{"d_mlp": 896, "bias": "none", "init_std_down": 0.0, "decay_fraction": 1.0, "decay_shape": "linear", "train_tokens": 295700000}
Each number is 128 + 32 x the weight over its row's rms, rounded and kept within 0 to 255. Layers, rows and columns count from 0. Numbers have three digits each. The size before them is the row's rms in percent of the matrix's.

# up: layer 9 MLP up, 896x224, rms 0.0787, rows 199-229, columns 0-223
# down: layer 9 MLP down (transposed), 896x224, rms 0.0912, rows 199-229, columns 0-223
up199 097:094133184150115173082091150145157170091146162119043149173078111109111098169182161136122076194090097117099131146144121053139151102135140139158128199129152115140106097115061083107108107106179177180134084165126111099145174114170090132108155167148127126105157159145084111153134100072161141128076155136157154072202148124125095161136172155111122117147104169106144135177105118147077151100108157155132130083120204152134095129156158135180135107080171117156121092024146101103093147123141148127163189103127164065181140175118129164095154149174094107100132139134047100131139163111114128149115103154119161170116158184179142147136129123114151136142145088117202085157128117134112101134112
down199 102:130171119151107133168097119076123155161162073090170157111118125144115181084125116106126159079165179135172099093128143109171086113135115169128127125180143122102083207115091161171063217119120130220096122108089154120186106098093156116166110113132134125047192102134139168112097130131136099121137131175154102138135149113061094121092059138160137133158152189152121123096171116103160184129135134067127173154155081087109178138093194110143094114137095106093135126152119108102128102113117096100107075082185131203059127099095157099129088123141136152136159142168125117173108097073099094118155105091127138113167142095179130121159154167118098127080098091155198132126132147140106162142132
up200 099:090178150109114107161134197110103140141153097135102084182134077150172150139125098183090114092125120106122138146136072134163147120107123113129153130112118147124089137069144144092158092111104182074205099176151120143092168166181123119108169129116165159130091128158123120199167100132141083080136054092174142114117202092102150133096120178136139100101061097115107127098165095117110105134105139104133136162113164139160165149098173117125121089097109163114111183170107147059153111154104162114105162117109177091148136130093121147150149165107135121132042131130123120096125152073115108159106085143107154085107127055151218148129123108056160114125084169160134081147108097165095051214132
down200 100:145108089169118177118111088148115164144057147102147133091142180113132140104110131142120143167121103153130141074070150127120143157096114161112103111120143124110110163136122126154084118165185141158128097083093179040185120101141080128152103168135062122145108122138063111066145133089119119139154146199165136169142135155066038116113088144147112150134159122168134116109164143100119154135082131143179143102168130038127148070158113117108131072132142161116128099094134115162106134151171083135130129095147094180147105135140114186121171066113131193150130149141119120167150149090109096189205111157176163173187182148066127059100190128144083093160134111123093153126104153157139127066114
up201 098:165157097144092136167124120163136107101116103151081129159111104154150140134140163119114137131109118146189126098100093113191106125157091062206125116116165154137119136180114128147120149112143186133219066082170067112101111073116135163108144192135134134152108130138065132130100157083109159101142148121167133057068178125138092158187154145087102150083095125147142109139140092148146136085081159130105209099071158152145137097125146165146140099111132118166114031131094111132126145099096144134083152098113090163162131144076179177082122080097026092115162170175105123155140153176104142109119134104110111100163161149101143125110179125150143124136102090122180176105169124161053137130123
down201 098:117111120161112171067157141139072162084028189082104125157152165077123135130151129140097098138125097113145109143152134167156129156157097193120117155124100104111132059077109097164099157129101136113097153098133156081097092119173125099140164177132119168119169099110192060118119207138078126124139121064130088144136110125167107155104104117136135150131116123103172145095146103095108140135167136101103091200118178105115100122170084129115117164180135177103147197111113140101118133185117084137204122103149164142107181139209095092166115154150112141070129085113108121146108080177159137139055173112103139157142102125115116112164070155131132183115055141101122094107150149097155151194145
up202 093:130110114188133179122104193188110090124101121134137112144133085105057136124147135132162083119144115140118146172067145089116104185145161086126069150134143123148160121199168145166120109085133098199119069160049141111114139090100138079096127194145084131145095132152136118089169103159180095114150143113128133110087133187062140140150150103138129155105102097103184141136139142082106152136100123051111144089158151158091155112145139124144160010128104126109177085127146107192125131139101083115164110108081107057116123083134130127103128170103063107099153110160137098104092147150136210159089124132125177162155147142093154138184158131131153100134177169147160174137147145137191159151138
down202 085:158166107091142121124129071112160156115091077118085155095124161161172087155143117144131131161132159126115107124163133159130202105113115155171115097143117154100083133140127160109099116135153160097083160127114124108115104150138118139102162078171178117078147122060137124206118171075038142088094105172142141114152123101140133108163114126167144156123123144150046113138166123096098166128159184176136099152131144089122112140131131119095133144144166129184046130090087050081112093254125146144166131111116126198139187155141065114080152097144083131132085127117081185126137117095092091162137103203122136108115133117185119121083068116122096118107171162097173136150141120155089150143163
up203 103:114095128133188186093124116098093122129166098168126133144187132120224129134102162116087090169113099125177153139128154142157118145164120133114176153151149140159110154183128166149163106100100173104151119102094148093144125118119064071119159082059103156102171136137172075135108148108084142092069134115131116100129118173117179111074145182119155161100193110137138082170152038146133167101097172137138134079109151127174116162120136102096156141092159097108135124138115103185119111162115179134170139114184184095102163025123153111136115097137085139059112140126175134043113122131117056090137115178152138144117110097135142134141101140113114148169136090109105103162121093220096145140151
down203 101:102166160116119143126116169092095093161122133133161051136162138178140141156151150145129100186205119123108119136104090184145129133107101163128096089101097114086105104118085066174116163086156113091110115180172078195123103128117147089112101176132066124111121158081110168130138118130113212152106128091157103121148140132147091101111143064167092115104098067083141154105167155118135101106178083074150090193137102212091174133141120123153162144147119176065130116138112076129109224166134087106149089138071116091138125130103141092083128130129133144129106124141190151138146139129125152171103100082100156139184135124172146133142107107132201127120110214090103146125092140136175186109103
up204 094:202178124152112128161174153144129049162177133126040136186074089132163101137133152154111105184138086143186095147113125186120118194190131133174105152084130146126126099153168061144109086057170086129173137141061121116084144113112145151079145138119190135115107092129087179178149138133158156105106118136113224068152128078106106089136085100096100148104167143122112134126101079137117152127142148128146152154169139127170175120098123178153109088079135108141132108142101093115124105123084140112145093133095134119143097101083111117077125139097123142102144111094120159160134151105127167061086126159134114172109160163092173155173146153178094158089117099158116136150169167075074093174107
down204 089:149103084171122120097084133128092211110074114100114130089213117145088135089147149095185158130130124129076175146147137105161107144123100156146112110117128107102114113114091131198119130092140103150120147120117091243134098129116138082180062154130101146115133154161151133093147096147162173118146159080066079153156160151124124147143154192092119134130115119169097150116096127112151127057130162170120055140129115154138109086148127133135162127133120096173116105129147115043108134080176113173151121063135165146068152149141106145187115142053147088117134105135139138147106112123159160157141190168166091162124049140214075059131104069138126136120138125145110130089126165166088158120127
up205 097:163153177179158172086110130086125099156154149126119094146077119169124158089107148143113069184096152161097125163118124141156126160144105059131174138113093146099087102158109179092104113133148085114143175095190137126130127188193182140098142101161112152094139135099136128137158149148078108155061104145129110107222124137090114045149164132158098201087114106169175081117096103141089188104119138149159124098114165081145159123163168152164168095140118118109128063105138141128068112132068115090097095159132098116114164142093127128076088035129125087108116098188109142148137187080148094166131147076182130160156132113102116127134130140147101179131129081175164157096149101113156161152135
down205 096:093117046192156111134133111128107145131110128113102149133136103123128132150129166065143089099137071074141110137209174172116087141120172172169149160161080129084086149138079154147156125162195090090147133170154085199136107099120094116135099097084137106117122160107050174147128114091182130090125080181133179096125129060115113103129146135165131037149192090124101119109120095134134125139129103123190164133108129116098113114161088137132098097158145148138150152151136144120110192083162181175138145098124153184079114074095129092131104079131149139189136046093159096145120103142189139119143132127115132166151173103178126160096141114107135105140136123059163074138165145073105139141162
up206 101:097098116132077134141142101111137108126139156140129189092075141147160156128104177179149104125161061123135115155119140145130125140159129148128164176133085159150046141121151168136121097170064135114136082131158179095046164110133140118191106164115146160091101132134141080121164148164078154093118127147115115108138076069100148130159188104176133095168164105165152101100148138072101143115155126125123124120209106131179178103132125155077147161160080141100141189191117132127126060096098139148104088157105144124117166132163094136158147124091083067170141136143080137098236092128052120138133148141108149144115121127099098151094116102116093221107056153140185096172118122134111160101117
down206 097:191162092093129093122137137119098170146153103147129137125133071101123087159178082140157059143100174127156110130149170158112121119092165143178119096117147107057121124157116025137091120136131143067193163120125144139185125101118164115134150144111124171188187129145130107126138090107193126071112100090133129156107134075169135104108081130100144103145137132138141122135065101203178149175104147132159202131092133116099142142094114102127112094084067131145234153117163068124109158161159112104136164181113131154175107059093203128115122161118146172172115114102124093099170122138142096108163089132147112170127123092141180122127141163142122059165100094090140125070126156155131131174099
up207 095:128126180141088134143118125142119081115142187160087150169153097068130141196111076132154116136102137106080152152076140121101061155168120087113120124157129172173089098113149129107073100157106132139081139113119146107084199176162120106143121145116085111103144122142129131150150097116167108023101146092193178125113146131141147085136122167166165125154111125146200140094098152118120138125106122130153123100163199110183130116085106148125148177147147076077141154141128091136113105137142087077131124121209110152081143134139099116153160165129033142057114143134105073166147143099121178147129122172164091139189125185137157128183126150138158181164054158165167097150157081169148085147098
down207 092:199062090127148117118218129143143166147116134085117182129124138142163078088156192103117182131078120137061148161108115186136190127105123115083116118148130137097059162119183115082144169139129128115112144122079081114131138082144093112151137091125144066107112113117114129114059157121111099112152126191127146145088150136149108099143161104147098140192149120121070088129129133100107150120102162168147128134163087030093127104121137100052152143127098200170127096132124055125127143219131150132138110129145225123171130133137113143106194111124107136110143106124126186038176104156122098128139155177107146155098146125129076103126113122134096166114138151095174155140162130087135166128096
up208 095:087120131111099128161154128123130145065142123147097093160151090147149147168130110139053141096182184100175104169186164108148092145112194138121139117163097159154161167133187108101148098092130151105155112138190087124132118080138079096118195150187165133131168168159042105123116129091135116074076127130116133113177097138067110169081140123076113147130070076139107168115079071140119093127151163105098147112110155146128141080117097093139173121110168165148094124083123168158150133145133178111116126114156176064116110110132107104123105120097138095090146135158100164083099132112130132112135215108111137104069146066128145097173151133116138127111097200103190186198114094104124116164200
down208 094:158113216169137085135133130181134126125073145151140138066090117116118149132106094187175205107101116129164167130125113087083117117134097139128095108148132152100111169133103206125078125159179181145152112100102126157167101148133162181145085083129132115186114085112166136139101121154121126215133106065140149121093143158128129133149121143142156151089088121114154118075141172094132150115128191111118109121111137166116108123148117100136104105105106168178055174115115182187150101149141113142133116115085029199186109162083158119129118131061163124092149095131159072114175123069095150117168113143179080115151130162084100113100102139145032153136074110123095102140112111142147150102163
up209 105:140155119185147094128111097122115087086150084170116120160088137151105130116123147147131127146157157134173149112119075106137107092170111100165102144085142110110139102179094115098131094074097120162137110115128183027086103051160120201079142125093105096108154161118167100126082218200167152131126149117149103114114172163167097157143120141121109199123119171134147109134130139103097104132154151171064152105095174128076142177146196126145099055169101141157109093102139080102080132144127145123118179126129168097164125094098194160098168113121130121098155113139088143172112149162168123173119106141144169156108147137100095144092127158157176109167170106155110149165155159079065056180081
down209 114:112100107138158117151100131118123176120098168141101133107209128132142158134103047093162085123151158078169179154093109123133089117124127208122138125125135085112120098132143063113119139128179122140114089159106087127117138173199114114169149194159174166161118136078112178157163117113135158143130129103105120109167103109154144086171099106121085135153117098114114117117098200122146102109193156186116129150095184206144078141173117096122166163082124074126125045084102155082144154043136169158145087138123123145104178099099108171222114117170068178134147103118088138148104135152158089129138134109136158178137095116096160102086131125125112111145083175173099150102133081158080159116129
up210 103:113057133178130209124183123187062118153144139176176097091123159115156113157095114152106126138099147137106134141123192132110079128160038140114163114151098125179140133128163161119083142153091139110082091069089147112135122148119138122122148110156132145128166138138159131105137149152058157150077121141193218188143020108165176183102073169099145125106111107108079168106135097138098100128099122169127147153137095127135123132122074137120181125136085172067069140109139146160133146134145142086156106108097142133120144042184144105079114132128127114113083140104167152130096085127088175124125107118129107069157093144127162152131083113105103144166082136186147141169091085153168115162159
down210 106:122148070137161117155085063127115119092114108091099085105124122139112145146168087123121165156096082128145199159112153130174151107168118087105143137126104129099128138120109115067138096071094126075127101154096103061100131148159116125097127047131167111065132152130150147123190113132209148142195119116090100116112165144125056081098128097126130075169105147118147115145140127171175124121140177099130129177077150126162114165151165166179130156132140086139173093126133115184136125161185131166079153094140145099141168164088129138163096091162178127128131140132063103061148125109159079150149152065162209176127118157114087146140150178192101098156082087102102150102130175185117188140134
up211 099:093161137188112103134148066141148090140123116090165128171152104131168128100132134129146134115159081065143156150116169130059116122196135116155094152113110108169100068162182141161192101141065086110101128124170142102133158101057161057129161131141136134134142160093182092141171136106095080103102186157108060077103169159135091106192183131090174104156174093105095138113148066154080110109109086064151163163140167124173108100098135150089105135121112140196120156185141142159123166131097134134093076101143098115134175117161138069156107179141142136153118190099105177132131120165138152094120125146119176142107116125100171154105201126122124126065096170130126128201134134134166151109104
down211 100:072117110102138155176096156132097177122132100123172115122142162089102116101097168175113087165101125133043143118167098120131178189082123118125199095160136171148179155130085126120064098144123119150117132084108182119099132151145134109139104167117092129108107117155096108158097104180185146160105115142129196125143141157099209148083073140147083141123113156152165001130100111088125099130153202222147136090110190160080116134145109168157146130151138131078175108135093093101078124095116118154085171146157156142158073146070165110091167134117132100108156082137178101149150136120079146172125115168110119097103145137203121101108066130099141122129115125152152144120122165145106122110140
up212 092:156147094143182148072100108114081115121165083168050139142141111132213048161125133182119124188093081067155122183089125118132093169103079143160134110076158123104124126105070112161125090105170090072127135131118106117188126115131129146107136160117118104131147149110116133134200122135115111125105162135166042100112137181138108167126181092152145151150155173100138182110106152101111144126117148152099171133134155145129143098202080081163042140122127142148144128110147135141067199115123100132143122101118141118180163151087160107162136085128046069125166153168131083118101168123119172131121125183135133138125137090138107176138154149151211208110112112098069142150123159115112140113146
down212 096:123163137146142135145102187086167159101140140102152124146106142144104159129131141116110165105122172101107170138141200125108123088140167105146155144175078098120088121139099139116091177073114208212073116124121142097114122132158122176146151135090143119143070166221087094127095179113198110090132129098078148166110170075137133123105151158077108112069151075099134149124160115165131144204174163142122122047104120189161136125133147100117120130108088177147062142108113129130142121107185186113083137166126085073085106132132149109082098138117164154211109157094183175150130108160063106145116161131121133171110125094104123095160129129071083149150094124127108122134124090134104112111050
up213 096:137099112150119110113161096107087144157121148131119113087128120176124111087119171108097086102107163105127186085133197095089105193060086092118157167109198163078164148119121145135110143155081099107125181117092142115122136097156217149135116120090106194090106170065152138179155108185121131139090164130145089120175137104111074191108133097119210158170073150106122137111094142146105122132161167123109124153134131129140127112147112228148084174146120133124102088135180240085112105090109156149092100054131125095165119097161116148120137120170119128120092103162116132142176149115145073079082095150127128124110110133116093134152153132099152146104153157143168161176083124098112142137056
down213 092:159153116088107120170140131116136109093102079152106118121141124092125111089138079161198120165165098125120146169131128122120131113155145116165091118150025122159120132189163129090141098093162169131160102075161116126157087127135083088150145164147149090107170110135080111136131104101085204111152113138129166148092097174154196081158161175110087115043157153175160117195187118115099149086126123182150126123107093177123102140066121093097145113084112122111121130110122088154148176080167138145152146159133105170141170156099103126086161058093125147092142200161124153123101159168060170162132145142083184096138172135187122087114156127130085097105080111137096086159203119156146140141161
up214 102:174158078140198138107161178166084161094168161131146170140152178188088111092105195149103068131192125126180172161066060152133095097152124149117144101137119138121082108056147169149103099189110110110163103146147152093155136102167159148114156156120166170084105096048158077121158107118084110147082107158156118170131191126126081124151155140144173118180121136112158119058118089104121111117102116059104143137139158130133144116111145080090130071085069146095129094152103183184089126094170142129129059175157170079108126134161101113153146155123127141142115133121156114121161085132089202141124134100137170153095127123155132165137127136087114133078125078115073133125107108129177145095158
down214 106:143192094112086137112166119122117146128168086078104130102088099158117118159119133114075133121089182120079162124153044125109133101088115164101122114103174087112174117169115158078114105085062147135127140110041169064105117140155127149116135113064136179099150160139133140153065163111171208180142134106098138148108151115094228123167127169109084105131127141133174157130118110140133094078179156106182079116118113076138094160125129102160133132140173167116142065070146051132129144174124080149167123153181156138109143161151191121157142122085137127097143152134152139151076200108126151124118182081104141164149126085127149148066159141149166194163119109145154133150118148176131119115121
up215 108:095148180135142163168167169094146154179126178160147042106188132094193116091110125189109108167111143100160127112159128134110111131099073097131155144109145125126116161185095137135065091106125159146151140096146110123127135097105146106120144193136134100110170105098070095114171132128081130138137171164089134123140120111102155078087195186115127192150158076094130065148107164114054120166117149065110193129125161126108106098135171105067134137102089136106076159120184153145126067150097184093104147076112098143100185130115130144098105143172104139144175149110104183083145119098106147159126125101135127139124101160117107146128160152104185096103127171157175093181085068149105213139115
down215 106:128122114171101129102141091159117067059061092082143153132051163114138109132080106176109134192133119144126158179089197097163110171135178132128109108155158080104115087161164094099105164165177138127121160066095096195139147124143159094133108021170137123125110094131168094163122122182111128118089102116160163148129097133127183147179117127124140092117108167129112134149134090146160116160126084128105133155143117140128113126140096132106090120173110128139138098105222165138127164161181098129114097168190093102163120131158098150147149155096141046129094045150154103114172112131100153126078115166065117125147102103109138129151145155192157186145152105125134150142110180074150062141103
up216 106:101113121116078113209169137110140122082150144176121085149117118242133168132109111134143104109114129071204154120103103199172075124124135136152140112131075091114109124152102174162100128108151225146161155150143115113109122093129121125153181116096150140114145173128106109138137188119104146212149119125153215129179180099145074136098115137144135158148065103139134115123093144128119082131126132054128192201119096131070129130128130156100087137083064147084153091081133151130107124112116166131103124100120105176138111115095202156036088087130136114181119080143165125153174110120072155145113139113113109152150138131083134169114158168131173155121101132128124157122112076126077114120145
down216 106:129101203144108166115133131127177100168127169057065131173123112146104128106151048173160140101105110080110101130127149129101131068102177123172128162102111167162066157121086108096131077135111065126163101155214153113114151113148119151174133162207160080116102098125073066135128104136150127098161142147103138099125114154116128144112122082123143117115099092086227083128149192093119139103102123129151139106138130099137160093191126132154058164164181116171089098127193201093163102078120085156164098162119178127130156116153076132146189107112154156127103122115100107160113137109150149082129151171162060147145151114075109167093136094175099089143120139129147110132110133128142117113174
up217 096:091090128091211150174185162140073076084163098090097111169177111148126142156101093163169076118098157181134106115072107111129136098132074102124102139122148110159181127093164110101084047100091127096136145149068139134129143168171183163124163147210137175122127103103167097201148115114127142154139148111108148141122157122108097137112120142113168108186124131103092153171082138106123103143112180172172126118081121166134127154169181191109137118101148062117157170137123165132135143126143116110104100116143175132119142075166131101104113064179103129141045138113130153123081096132095072060112136112158111090205114121159178131146158113113134187163091139128080125096166113158115111099077
down217 090:147124108143086105119105098136176164131112134176161122083130168094088109155117141073091168100094103091116180103170119108127144091129155172133139148101066143078093117176096118141157153067183136120129107135083107255143097123132124102073126170131131066177122114119110196123128122131082118088110126116166150103109077153127146156121090146121062123113147148112121101087114166140094154218150103043130090122121137214098164112154108034186084113145137167128073168122112079120131128130091142164170106147149105136175129143100174115174180164128148172164166093112146115142147127164159142196148098151116130152134140113123098121129142130135141087127173113141142103109148127088100114072170
up218 109:071160109100105179121149136097111081148167127133165136143120132143134093077128138148092145114098129103149130131146147177138107101110136156126164117126114147143157097168136167066173082095118084139089090161098174062094136144180141178096203169137152154112144160141177062156124165146088140131148163167156183152162121111096118152137168122094147222130124094104116115131125144081066080148097158104113144100122142073130138171130140097182136134092055140201097111153147113169097104160057102148124083156132167098107202082156165170147122157169106125161123104174086147135172144105091116120117124110132148130103074104107067166147102186091098122174214139098154084157120141115062096140129
down218 128:122145158162137109109120093132139116182129133123073191127135129161083126120103107086113143071196139061106161199082122113126048115126198211095134120179129107136123101152177125116115137139163135139103144147086119130097154082143145127122102159141146057132071112126078081154135076135125175094140147092088191119162135131103104156165162077103121081125124130200128134082124166159153185105096131198072122141155105152121110161179080139155115143116122113130203074148136173131121137049132094129051143133140075154119080117178161162100104098082138130141162087191166125096105149172136100119169141171167100125112174117158136160178137141153141135117093114125148150118074103120139180136117
up219 102:118156118125131150148184165104138139235163079149123154133137143159089156129200121098139103118110182045120114119123077161194079148117111126116111104178100164161124087126100125129145103016171167155129113175121173116110077151139186123086132149150166123085157124162102060144119133142129042155120111172139135067135157134154093195161109170077139161078099153165105155131144147068098107140162079118149167125207138134113126150129113178158119074164124140148127113088114136142066117092101101140100055100116116106139114110116146143061103147079177114148115143134088169144118134096127128154151153136120148130172070130116094153142137143132117098101155103162104090101118182098086128122082
down219 099:153125152047175098167126115104061173182083091042068118084117123123150084087123143133142163164093149124130133116151097146106120146147136176096131175128150154172200161101058075113094136116100163145122172160161102182150152164099110172131053095144164100110100094119089114073136144168104159090205115114119080131111173154152118128101071110098072112173206121141091182105080148164102167091117111168116083164134107192092127098153116157139177164183165146169157096085103132142192134110127118119077075083096111115150111127153137111099113105133148158169134101163184085126111154130103122178123149108152133150184147116137115095124117116120163173093146137129108123129125083132132108113144
up220 089:044138156168119128089154125122118092103169090119113158119162085180084147122164145157116073133096132120099104167196077136115128115125099155150125120102097134067102063153076101098117171100146082069143134218140102145140117167145107165125118112161116115120143144136132120151162117096182150138157156077098197112114152148099141058142133196086134148110124067074099106138124061103143131127110086114135138133126169128117090180099068132117150079092137152131149092123126187122082191109071131147128143182132110149136165048099051117081151072113169124142098133126106172155115181137114131102142101154148099105122128112146109153090179140135095129167105108202158154125162133164050172136158
down220 084:137126027122136110124109112106098159196124124141138149145167123096177113133127164173099174097122156104155144056111148115145122161168130105098100120155107121191170174082185119140162090158090099112098114072051112255129089145126129106106121145131155131125094116129149109072174123146117086122097073183120158124167144144123117157169137052126093149170120163174142122092108100111149109108137100212145107104156095133142137045114126131177149123094157111155133099088145077035117117101136121155166111057109167167148060161158099131157161133138131095119114109121145101080130083139181118152127158144098157150115155107135144109162062147151154154128120157122092127110162136110144111075143
up221 106:154112120150099207084138090175156113100168141117059190174122128148085066140120144133076065168046154161104096159174149122137127096109124177133108145180099171138110100157109139179104014083153064146146119194110155096181090147184082119101168119121073123104155169130134063091107131112127116135069115137147164110172156120139111138134148167107161136144134143108100144180132095126104149080097136145139104097110153157140137186149145109109164107166164127176084125085113110171091104090106149133136182098124154086094144131092083155130195155176128151121083134194117132136120089098084146170152115133132142125116158165110154131159105065143107157168169103138124086136138152184126162133166
down221 111:188136062146103114209152167101073119143167110104140125109133100108077108138104106071114154102144132113183155106193098130174143184121111132111114111136159121082096131125057163150108183141107104174126149086146118166148116173086130095170091104129127093115150101184168131150074074166136159133151141144096144113110148091140122128106176072089163128154117129180131166142074108135141149144128095063133161094150118105099186117076106087071125162126180151104181091127122138091130136225081067089166126181149104113129107103139146138115155164099081172131194156137132148160132144095125110131124157122073123147109126079157116157121143112083150065137147087148222114137132160114174102118056
up222 090:084117110108139142115125130078100161186143131117153151107078146156183124132127154152182137135155159110149103152107070107031096167154137106129097146085158132134116107089079088196029129123178169165169154191150116101123094124112121115119129133111081121128112132104124129133178142129201192128111113129111130174157128129077141134141255147080146131146159112107066124171129109150145165188171160196105139133121178101111152078114048132151172096125152102127154089158115130126115137147121103181092124119131110107185111062075094095087137115117087091121048116175145143081094147135159124115123153182173129140121099120098125124132162113160137152110122132126147113110142194144104124142078
down222 084:149069128122128098141191132162191149159096167163128122122101134110124164104110097100016157083068109093152158120069145137126133125117131149109125128089127103141114146169127168090156106097109126115105108113133104228195135138128088107126132189134106124085127110129130124148131150152019123053069151114117140091183163120151122102133142113097115155126139155085165100118141079116120093159171179155136121132112150041108122153115173140127108150112122152151101151120195101178166106186106134104110139099121168109126127126114091188145117171134148110142083158160049196170157114160140145157152129120115131131121122086214070076176159168120137100098158134126139138157110076165103176103158
up223 095:087095130146151108129132172142114084153139102132142079140073103168092086191159136109144155162156131172172086166103167159059094199144147128061082135123107156063077146162071143169111122135091083158095115181140174112101118131138144160094114089132156171107150163144209145131176175137108063071103121125159122131155147095134048137152165137147161123089114149154159104110164116128123146104151143151125133128132084138130111178149187184116126110158161087128162119097116156146136163106088155109130149111157083114211159105058162162125100170118162073131068111093070118114129061077112160142117125128133166094147116117148105163124138123133181091111113167130124159182067142084153143169079
down223 093:181146145125166098200154105134152130072153105128135175178124162121130107145106090138102142139154101159145136104156106180127126066159158158160164130129098051153124128130142156125097192124117182099173138099126096100126144156150090119118168102088067141074154111116087143163137149076113137129157103081174133161099124135076165129136094117141075109125100132111152148133145159112133121192051083069124123129135110198139160104131105144125116106118106156068106122151170099139101068078172128135125183100112140128143125165192168116083110076122091169162122107086112125184102105191160204089088107170181146074050175191092170208176147120109139126122123136095109137115120124095102106098159
up224 109:162128173111093141133158167109084074139126174115118097151171135156116113147139164167137051116121164126092095166145080111126155103065052137107114165157129116153124147144082167121075097163110151109157149164113138119137189167089176165084091147164118149105122155157090124151160131158093103129137107171134130081129092137149140176101145150144130201110107127184100157179152110083122132081064134112143158101171148158152152145090167161156114184166199098160071088126161146175090107075140120110085121089144159163172160164172095120107129112102169111159074109104129162152122089127137152139104083087128105077166108206135154182185089125100117106119106073188142114131074088096083072160137
down224 100:130148145132148137168148171104172176141082149159112150110136156148144110085143091132120118151131076111144058151134118125138146149056101146143132122156134126135123126127135144110111136103096144135137108153176134255103157143138085165129103110105125118128157087133117151078113019109131158124139114083129095147101142114145092122111087121072151137113125138114117091150084167131099085144082149099123114168128110255097110114160161119135122131128106140137144172055104171112227094116100074159104131128126122096121118112103142120146111143128151128119122159135155144073122115121157144185103161073120122131155125160128105134119146125140128105124123127133146130100068106164095160152098
up225 097:156067104096150121183152164160118135161173119134172091215081166117146163138117125118105132137107081182161149136155160186116114157161080098144204141144149126131087162058119149096135173125115173153125171088095121109081131065184129192100152083218148139106140162102161124161110123134070139150146110104169157184102147102105101136042169101126129114116042159150142109143140111125075138125072141090120134102118157138109174182076100090149145164113130132091153098186076121121092086127104169161124086087126126095147185153138101127128069039130097094144128080105111125131177113147113117127131138079084145145137091115126136133109132147100173123177158094157097122112166149115130116155101
down225 100:081135153141135133152143137154095140134135166136113125115145089129075089087159106146085180108117125138107123187100144163152104157160122123121129125113101085106178120202092136132113145140169125054137172151170126082101111135093143129179119104044134181109134149142096176135074178133157197162121118140108127112121090228116101059146145127096168206148191128117109109099148124133089130156165095182131137085089135188112066125150101145092095132086158105122088105146163106196147174061117125163112147208126151129080130105102154124142163164129075190081150159142137119205124073092107094109134191152115129101133157112111067125131139103163118138065144125155163111142130125167121079125114
up226 098:076109127100119086179151178182099102110165129114135118172164143099132082182123136090136063142100056120208127184089126143158149110165094102122187112069062138158142156112160109160112095075141120143125128161065146127077109104146123135145161151143105139103136144199131128147141162115120175046108122107113202074182130105192182166097101111154124099094102088142139078096114130130133127129112146154127140147135105162148105119126103106171178117039088154106136131139135134071143075130069140073079153127142132129133187113103142134118161128049104170094190115103102171100148143151133094169147088108123166162099112178109131154092113172093142090114123160162124157161128066108103108168129
down226 097:157154130166139151103102113171115097108112104073098112169132108146090105121129055158187083164111154151075127130159226100086127087111152142132169111147086090128112114148100103149121100162104076152166151145118152237164130108161144127147120128130125113115111149107097173186113117173095155161155125082117104106148100132126106070131118133152107092122178112107076101148128126190138147107135137080099150087077157169118113076100140168181083117096141098160167128134102162168155161141158094154140123107122128112148121128151053151126109086092123057164061121187118161119121143086135134189198104138124098167180144117131196101191139158144097133087050161144114124145084138161091158111193
up227 093:108143128163105138146092116131127111134122124086131137098147059129143132128076134089133091149135165125114119145164091107101119167109174196159154196158156152156093165175142089147124114082117156114194139140077184097101128059133112111126150140111130170126100119077145081151183150113092133122057173083166166084106073138115173172118043146087129165181111123097121158167094153162100119177187160168129167127162127114123136143088081126145119131111160046137095186122154096113184145128137131135145135093126134097075101077159066123142166168120111157132156170113107112124138105145050135177110138148124134118126190176082169143135152107183150233108138077147121079138140109147166161125156
down227 091:120085193175112113103144143131194148182162101188135157142115153136110136154185111121118184079160064147101126108128127140139152157087139104108126093089090122082122148086105170165144143148115139196058154107145129199168075150137153091143117098156099043086142140144091110121131147086112126166104132148116091134145168134167121109111163059068124147112094123160087064131119166102111131157154132093125155147119085150099161122117136119077158095072103134120130115085103126128087095147106158141157083136092129110125137175159155149075105106096176101086131153083126150196150112096173112157111145138128196092149034141151184134188170158095061099143105129161143161180157087122123064144101
up228 111:146112200150131103097173148190123115175142151124083110148156149185170097137096105221150107174188148127122143152126121171156128202137145104150100116150048146165116145103113090076133100104106109139147121069135140094150189153093126093085118127133095155135120124099138091111156134100100110093084101111147139139088145105115133121139161166116098173088154076129130145147122063175029184120104179091187144108166114164128169109151062102146178104109161078123165191165166136117061114082091111125119103111194171151093157108129069096151166157089100093111195081141143142091131134156130131110105136131177142128138149103134155144159115119158067170124123114104102088148119119092140157073114
down228 114:126123138109152120138143123144087107101130066117073156123094156130115119134080083151087148164139109061082111112104078092089120140133185117160136161106128186105138157101067081106120098137104111097168128124108145048120154144117149121145096171156115151142095098160108081186124188157118142139131174141146112126084078132171127124132094144152141121118074145107153120071106080123118114088129165177143140132118112009141148132204105167095111082105101176054140113143183124152129215150166160080072147056152197141157109170134155189179144165162160145089184147106095109141139189143170120106120129140114114168132076152159118108104114115132136126132168108143194135127145192144121114136157
up229 098:178110168155094163110136187139134099192146130166076132134106084122094103113094163101122137134099107070086158173189148142150166149103112140102119123121151136039132184200075123163075131144118107119139156168113137102093083097143128142159153129165115133134123175105067166156183136106113065168111167108140116095178153155109071143124136140078125145149089142168180127123105104176094108117185139172115141065121139122123114163204101146075121149163150073167112092118107174118141110078093148129101151128158129106144081123137160178144164145195181106121158178142100198145163093080118075141094095098152152130107150186132146128113160121128111122103080211146140119205138116123148134158081
down229 090:129139138135122140100124127086139115128095131116130115136134139121125123132108104122178105121137079077129133134126069086176110113106134167129101152160061142168115071121139135178129098086159154162126185082139115179145130122150113166088176163094093081064164109080138116167111023131082201097110082091116181120130140138150179103102135157143108077159195092088153161117148141094111197093129092144148155145136138225143107098124093147137144117085117148138100152137114188121101107039154145140103130174088099168068165125116070154131189130207143156090101097167129116097083137145163131136142138080121139111121143106183164148126135173159101203069114121169142118166147122169158165119099